python train.py --rope_fraction=0.25 --beta2=0.98 --warmup_steps=459
Each number is 128 + 24 x the weight over its row's rms, rounded and kept within 0 to 255. Layers, rows and columns count from 0. The size above them is the row's rms in percent of the matrix's.

# layer 6 MLP up, 1024x256, rms 0.0942, rows 636-652, columns 192-255
size [ 96  96 105 105  92 110 114 101 100  93  98  98 100  97 101 103  97]
[[125 147 139 111 142 162 150  88 135 114  88 124 117 116 111 151 139 166  90 131 121 129 134  80 124 109 129 122 147 119 159 150  88 113 114 116 117  95 136 142 133 142 145 143 168 157  81 100 147 172 137 136 158 138 114 135 125 154 151 136  85 117 144 146]
 [122 164 152 207 123  80 100 149 164 180 129 143 145 175 120 124 111 109 195 175 131  90 150 134 136  88 153 136  94  98 128 106 126 151 119 106 145 121 113 146 127 148 146 184 151 129 118 125 138 115 125 101 161 158 116 126 114 103 170 123 106 121 125 114]
 [146 129 107 149 112 121 123 119 126 121  92 122 116  98  97 124 155 117 119 162 124 104 118 151 133 157 145 133 103 132 139 103 104 119 144 101 182 182 133 116 125  77 106 120 131 140 185 154 122 146 133 123 127 159 154 106 129 114 126 139 132 129  96 151]
 [163  93 148 103 147  98 136 146 106 141 123 187 146 147 149  80 115 116 144 152 135 114 147 138 105 116 144 185  75 175 146 125 106 114  92 141 134 165 163 149 122 166 113 135 125 124 120 139 157 150  96  72 179 128 171 121 146 100  60 109 107 161 137 101]
 [112  73 122 123  68 161 109 134 120 109 121 117 110 104 166 138 104 163 135 125 135 117 169 100 149 138 116 130 127 170 143 110  95 111 112  98 144  59 123 100 108 142 103 117 155 171 101 124 142  78 138 130  73 177 177 106 171 140  84 167 105 120 108  77]
 [155 132 138 122 128 129 103 165 128 138 112 131 116 121 121 122 103 140  86 106 103 162 135 108 128 137 104 138 174 154 172  84 136 159 155 152 107  94 117 115 103 104 155 139  78 125 137 126 137 185 153 114 131  76 143 163 121  86  95 155 117 137 147 122]
 [146 112 110 127 153 122  95 157 147  97 116 136 107 164 111 112 139 130 143 135  93 117 142 154 100 116 135 142  91 131 104 125  92 175 100 127 135 122 120 159 128 153 138 153 140 106 181 122 111 107 118  95 118 113 118 135 172 117 155 142 130 121 152  79]
 [129 122 136 121 122 146 154 112 156 108 143 117 141 107 133 165  94 102 119 137 118 129 133 106 142 170 144 145 144 131 120 151 135 116 101 134 143  97 151 121  94 155 119 154 131 132 133 160 112 133  91 123 125 135 124 158 125 137 129 164 149  79 113 101]
 [130 124 118 137 147 129 126  99 102  96 145 140  62 151 161  92 122 132 160 140 173 139 172 169 109 166 158 166 131 126 136 146 169 159 123 103 142 136 127 114  93 135 112 145 126 155 115 136 100 103 121 128 128 175 133  99 111 176  99 124 152 155 109 113]
 [ 88 147 162  79 100 107 192 113 120 129 152 131 110 130 158 139 152 124 109  67  95 110 117  83  93 171 118 195 137 170 127 126 112 159 119 128 127 137 137 170 127 151 109  91 107 125 167 112 112 148  83  97 105 155 149 140 115 127 101 132 109 110 139 146]
 [142 128 168 107  80 130 139 144 137 157 143 155  81 100 162 100 141 147 118 122 106 131 133  93 107 149 127 164 149 128 126 123 114 137 136 159 157 163 113 138 133 156 117 143 129 167 130 123 141 126  98 144 171 168 101 111 166 171 122 133  98 100 143 113]
 [ 73 126 116  88 119  97 114 135  90 148 146 112 122 128 112 132 139 102 117 145 112 124 129 144 112 130  91 111 160 140 151 126  54 120 157  82 149 158 125 146  87 108 137 151 156 163 147 129 173  95 168  99  93  88 122 154 135  75 135 174 146 153 146 156]
 [157 132 115 139 132 111 171 102 174 102 120 157 103 100 101 127 154 116 182  95 110 122 126 145 119 135 101 127 165 118 144 158 119 128  67 143 107 113 158 145 135 100 162  67 151  90 143  95 135 154 121 141  74 147 158  87 123 148 123 107 142 142 143 120]
 [148 143  93 123 150 177 118 105 118 124 127 159 124 138 146 150  94 149  86 124  93 108 145 164  71  83 145 157 123  77 120 148 118 146 110 137 153 100 135 125 150 115 129 136 131 112 144 143 128 131 129 140  87 146 129 142  88 146 147 126 137 103  96 153]
 [130  85 126  72 107 151 136 145 132 107 130 119 130 152 141 124 116 139 133 133 127 145 150  98 150 148 128 128 121 140 153 150 102 120 163 142 109 107 145  91  77 154 103 180 148 127 162 155 116 112 120 120 119  54 126  86 106 150 116 106 100 117 120 109]
 [133 135 139 120 116 122 150 123  82 112 117 174 137 173 134 136 114 149 114 141 159 137 127 159 165 118  73 133 121  80 129 137 128 139 137 104 142 133 130  85 152 131 129 130  88 143 135  84 139 131 130 125  97 155 119  81 116 178 135 163 134  68  98 109]
 [127 126 131 128 141 107 165 125 133 150 135 164 126 199  97 153 148 103 117 118 154 182 130 123 176 176 115 139 133  79 115 151 140 133 109 114 191 129 167 126 130 110 153 109 120 106 133 142  99  91 127 171 119 124 149 133 147 128 130 116 153 150 102 159]]
# layer 6 MLP down (transposed), 1024x256, rms 0.0908, rows 636-651, columns 192-255
size [ 98  98 101 105  96 106 105 101 102  93  99  98  89  97 101 102]
[[125 163  98 161 118 130  86 134 138 128 113 143 143 151 154 145 133 123 106 117 173 184 143 134 125 114 154  98 126 142 132 136 102 129 123 103 171 111  85 112 127 172 167 112 152  98  77 115 153 181 162 105 135 134 119 134 121 168  70 138 131 146 105 169]
 [124 139 131 171  97  94 103 106 129 167 118  81 117 131  86 166  76 117 136 145 141 139  91 172  90 149 118  96 123 147 123 126 164 127 116 158 168 135 149 146 124 107 136 101 164  79 122 133 137 102 136 119 174 109 150 126 131 124 136 139 121 149 106 135]
 [141 116 132 141 126  90 133  76 172  92 137 102 115  99 136 115 127  87  95 130 155 100 123  95 137 122 148 135 114 135 113 193 122 141 136  76 164 102 147 139 163 114 151 139 170 106 105 183 139 134  95 115 154 148 142 135 119  76 145  75 135 143 154 147]
 [115 139 148 132 165 118 119 128  99 125 118 126 136 150 133 141 119 124 134 103 132 116  35 126 153 117 113 186 167 128 184 156  95 108 139 111 113 147  84 105 130 125 104 129  83 133 134 146 145 124 117 100 166 160 165 106 117 160  97  78 118 135 133 103]
 [115 165 156 108 121 173  97 144 159 123 131  46 119 109 132 162 117 118 116 114 107 140 127 152 138 178 149 114 104 135 117 121 132 119 153  88 123 141 112 133 135 135 160 154 100 151 152 121 150 102 126 142 122  71  87 134 170 129 122 113 141  89 154 134]
 [126 122  94 114  85  98 128 145 143 131  97 142 128 182 142 118 134 131 108 114 133 149 128 158 141 125  90 143 113  98 117 108 121 134 174 114 155 191  72 118 116 137 129 124 103 100 128 118 113  99 117 143 137 192 156 155 123 144  98 132 159 132 125 151]
 [112 110 130 136 146 101  78  99 113 139 160 138 142  95 120 109 121 124 154 133 104 146 145 134  91  86 121 112  89 144  61 120 109 184 119 169 135 107 130 117 118 110 159 134 169 142  97 128 121 109 126 124 136 119 112 145 131 130 174 129 124  85 168  97]
 [130 126 128 100 165 136 173  96 135 124 158 120 159 116 113 119 166 120 135 137 132 117 149 126 123  86 137 129 162 129 143  97 123 118 167 146 126 113 117 110 131 124  95  97 127 162 113 176 110 126 135 117 108 122  93 120 163 131 147 113 134  94  88 113]
 [115  97 127 102 129 135 106 117 117  91 129 118 150 184 115 122 107 120 164 102 104 106 163 140 113  70 115 126  95 154 141 131 125 119 138 160 174 142 128 128 122 142 118 127 130 149 116 156 119 177 144  99 123 145  97 107 143 135  66 105  83  86 122  96]
 [114 108 167 155 161 137 117 134 137 125 171 113 138 141  96  81  96 115 107 159 121 137 131 123 169 124 161 108 148 113 124 129 154 132 121 147  73 132 107 105 152 127 158 133 156 154  98 125 146 144 126 130 123 163 100 109 118 160 107 139 114 149 120 137]
 [152 138  95 105 102  98 106 134 116 123 152 129 125 146 121 153  98 143 156 137 140 116 126 140 127 132 113 142  79 120 135 145 183 127 156 129 171 111 169 140 108 131 122  94 139 163 119 154 147 136 129  83 131 147 100 155 147 104 132 126 162 136  91 147]
 [162 131 130 168 106 105 126 126 129 137 116 113 123 153 129 138  97 130 104 115  94 123 156 146  97 154 139 151 177 111 171 110  95 134 159 141 117 130 131 129 119 131 170  93 121 152  96 140 167 182 139 167 105  98 100 161 138 145  92 119 129 156 124 169]
 [ 77 150 123 159 152  92 116 110 105 136 158 116 154 135 122 155 113  97 140  90 130 121 189  86 133 146 101 146 126 166 141 147 167  98 117 130 151 131  95 122 125 141  97 149 145 148 154 149 112  98 135 122 146 140 109 126 143 100 120 135 132 135 113  94]
 [145  99 177  92  99 150 134 174 129 114 164 141 161 119 129 156 124 128 105  96 130 102 110 111 132 110 115 126 114 175 101 116 106 119 125 158 153 125 128 155 108 178 120 112 167 141 120 129 124  99 140  94 121 118 162 146 153 116 130 152 130 155  87 165]
 [127 182 114 115 133 114 135 123 111 135 132 165 146 140 145 113 155 121 100 119 141 140 147 201  88 110 135 128 155 134 116 145 144 138 140 133 116 142 156  95 133 104 171  97 133 144 131 148 144 113 110  73 151 137 145 121 125 174 121 159 194 129 151 163]
 [120  97  67 128 143 136 121 143 140 149 141 163 151 172 119 161 147 131 121 104 177 103 215 125 120 108 103 130 160 137 115  91 111 138 124 122  92 152 151 160 152 132  83 153 116 125 146  90 149 124 158 132  97 130 154 165 115  98 124 118 166  79 120  74]]
# layer 6 MLP gate, 1024x256, rms 0.0961, rows 637-652, columns 192-255
size [ 95 106 104  99 104  99 102 103  96  96 103  96  98 100 103  95]
[[126 137 130 124 165 136 102 117 122 115 143 127 150 102 124 127 116 155 170 133 145 103 131 144 127 124 138 175 129 145 143  80 168 124 124 130 130 131 127 126 139 138  81 210 125 108 146 133  80 115 118 142 111 169 140 141 134 134 182 141 144 132  89 119]
 [133 114 119 186  89 119 111 114 163 120 120 105 112 105 129 134 106 161 103 126 127  97  93  94 144 113 138 127 103 107 116 121 116  95 145 140 137 149 106  82 127 131 113 144 174 189 122 159 126 159 117 150 185 129 107 155 156 145 162 111 155 116 130 137]
 [125  72  89 155 126 131 123 126 120 108 163  73  72 138 113 130 148 132 137 120 127  62 120 121 124 114 142 163 127 140 132 155 150 141 141 168 153 128 111  88  74  83 130 110 151 123 137 139 141 100 125 160 103 161 104 183 119 121 164 153 133 171  88 130]
 [119 162 133 173 142 153  92 135 114  97 144 126 123 123 152 132 131 114 182 104 119  79 139 162 105  91 148 146 130 157 171 147 128 138 152 131 128 124 132 138 102 119 115 114 146 138 140  70  96 166 132 133 181 146 138 109  98 144 127 124 109  80 141  76]
 [131 132  97 181 146 131 140 119 153 115 108 132 109 144 118  90 180 120 132 127 123 117 126 140 120 130 157  86 128 117 135 100 116 116 150 150 113 122  68  94 119 100 133 101 143 126 139 135 154 124 143 156 143 166 114 146  99 161 150 164 123 167 111 151]
 [130 104  98  92 176 120 146 142 135 128 112 138 140  76 143 122 125 171 158 141 171 114 124 101 105 156 154 135 123 164 138 109 130  69 158 211 134 165 124 140 138  85  72 137 114  85  98 105 152  85  80 131 141 150 133 145 100 150 100 108 145 144  81 134]
 [121 123 107 112 136 134  84 138 107 146 133  96 122  75 152 129 137 114 104  97  86  93 137 126  75 130 128 128 106 143 136 170 158  97 110 145 117 158 112 126 158  95 111 131 150 144 130  88 129 114 111 105 124 118 160 158 139 147 139 144 111 168  82 137]
 [164 117 124 155 157 134 152 126 143  95 172 121  91 119 109  88 154 118 130 147 137 115 117 191 107 142 142 149 123 118 104 105 131 142 137  99 121 104  98 114 111 108 102 137 108 145 158 106 116 111 117 137 105 117 136 136 111 160 128 128 119 166 129 132]
 [145 125 160 118 129 102 129 140  88 130 122 149  95 118 166  90 103 124 116 179  92 125 110 173 133 139  91 109 125 161 116 124  79  52 131 154 151 132 134 163 111 133 109 135 135 183 135 136 123 147  85 150 132  92 167 136 125 143 151 182 123 130 144 116]
 [113 131 136 108 146 137 156 118 120 117 130 123 137  94 119 166 129 133 104 134 127 158 104 130 158 120  90 141 126 144  90 129 132  91 124 164 140 154 121 165 137 102 128 185 133 165 117 109 109 148 156 119 108 143  85 123 114 166 141 133 114 115 132 116]
 [143  91 101 110 108 108  98 118 123 140 149  92 144 145 125 113  97 131 136 138 147 132 125 143 142 108 110 190 107 115 115 133  75 120 154 159 123  96 116  92 114 107 114 135  70 105 156 173 148 153 128 111  95  75 119 159 116  99 159 164 162 145 104 138]
 [ 80 131 122 103 135 119 143 117  96 161 132 133 165 118 131 131  97 113  99 144 132 171 113  89 166 134 114 132  99 145 126 112 156 126 135 151 164 167 134 130 131 142 111 194 106 148 130 152 120 135 105 132 111 131 110 180 149 127 148 141 162 110 101 147]
 [112 117 139 151 119 130 115 177 157 115 120  88 115  94  97 145  86 113 136 119 108 141 122 155 119 122 149 117 132 147 136 151 132 138 120 163 147 111 129 128  89 144  99 140 132 125 168 135 115  98 130  98 103 193 153 100 143 168 104 141 151 150 168 127]
 [ 96 162 117 144 138 130 172 138 129 156 148 121 129 106 103 116 103 134 135 150  89 156 112 147 103  95 113 139 123 124 116  80 156 134 131 124 137 159 113 111 112 127 105 113 114 132 128 110 139 103 114 101 182 117 137 143 147 124 114 129 108 174 109 144]
 [157 140 116 103 141 120 149 153  82 143 180 108 109 128 129 120 108 105 105 111 121 130 112 116 108 157  87 124 130 125 143 107 170 127  98 138 118 175 147 121 125 121 127 104  80 152 147 134 155 106 139 149  92 135 120 134  96 159 136 118  90 150  86 133]
 [123 135  85 123 153 103 162 155 102  89 129 144 133 164 126 126 118 121 119 114 115 129 117 196 175 120 104 106 125 151 125 111 106 115 161 164 110 135 120 123 111 132 108 123 106 189 133 136 126 116 137 148 154  79 133 143 165 112 164 162 116 130  90 141]]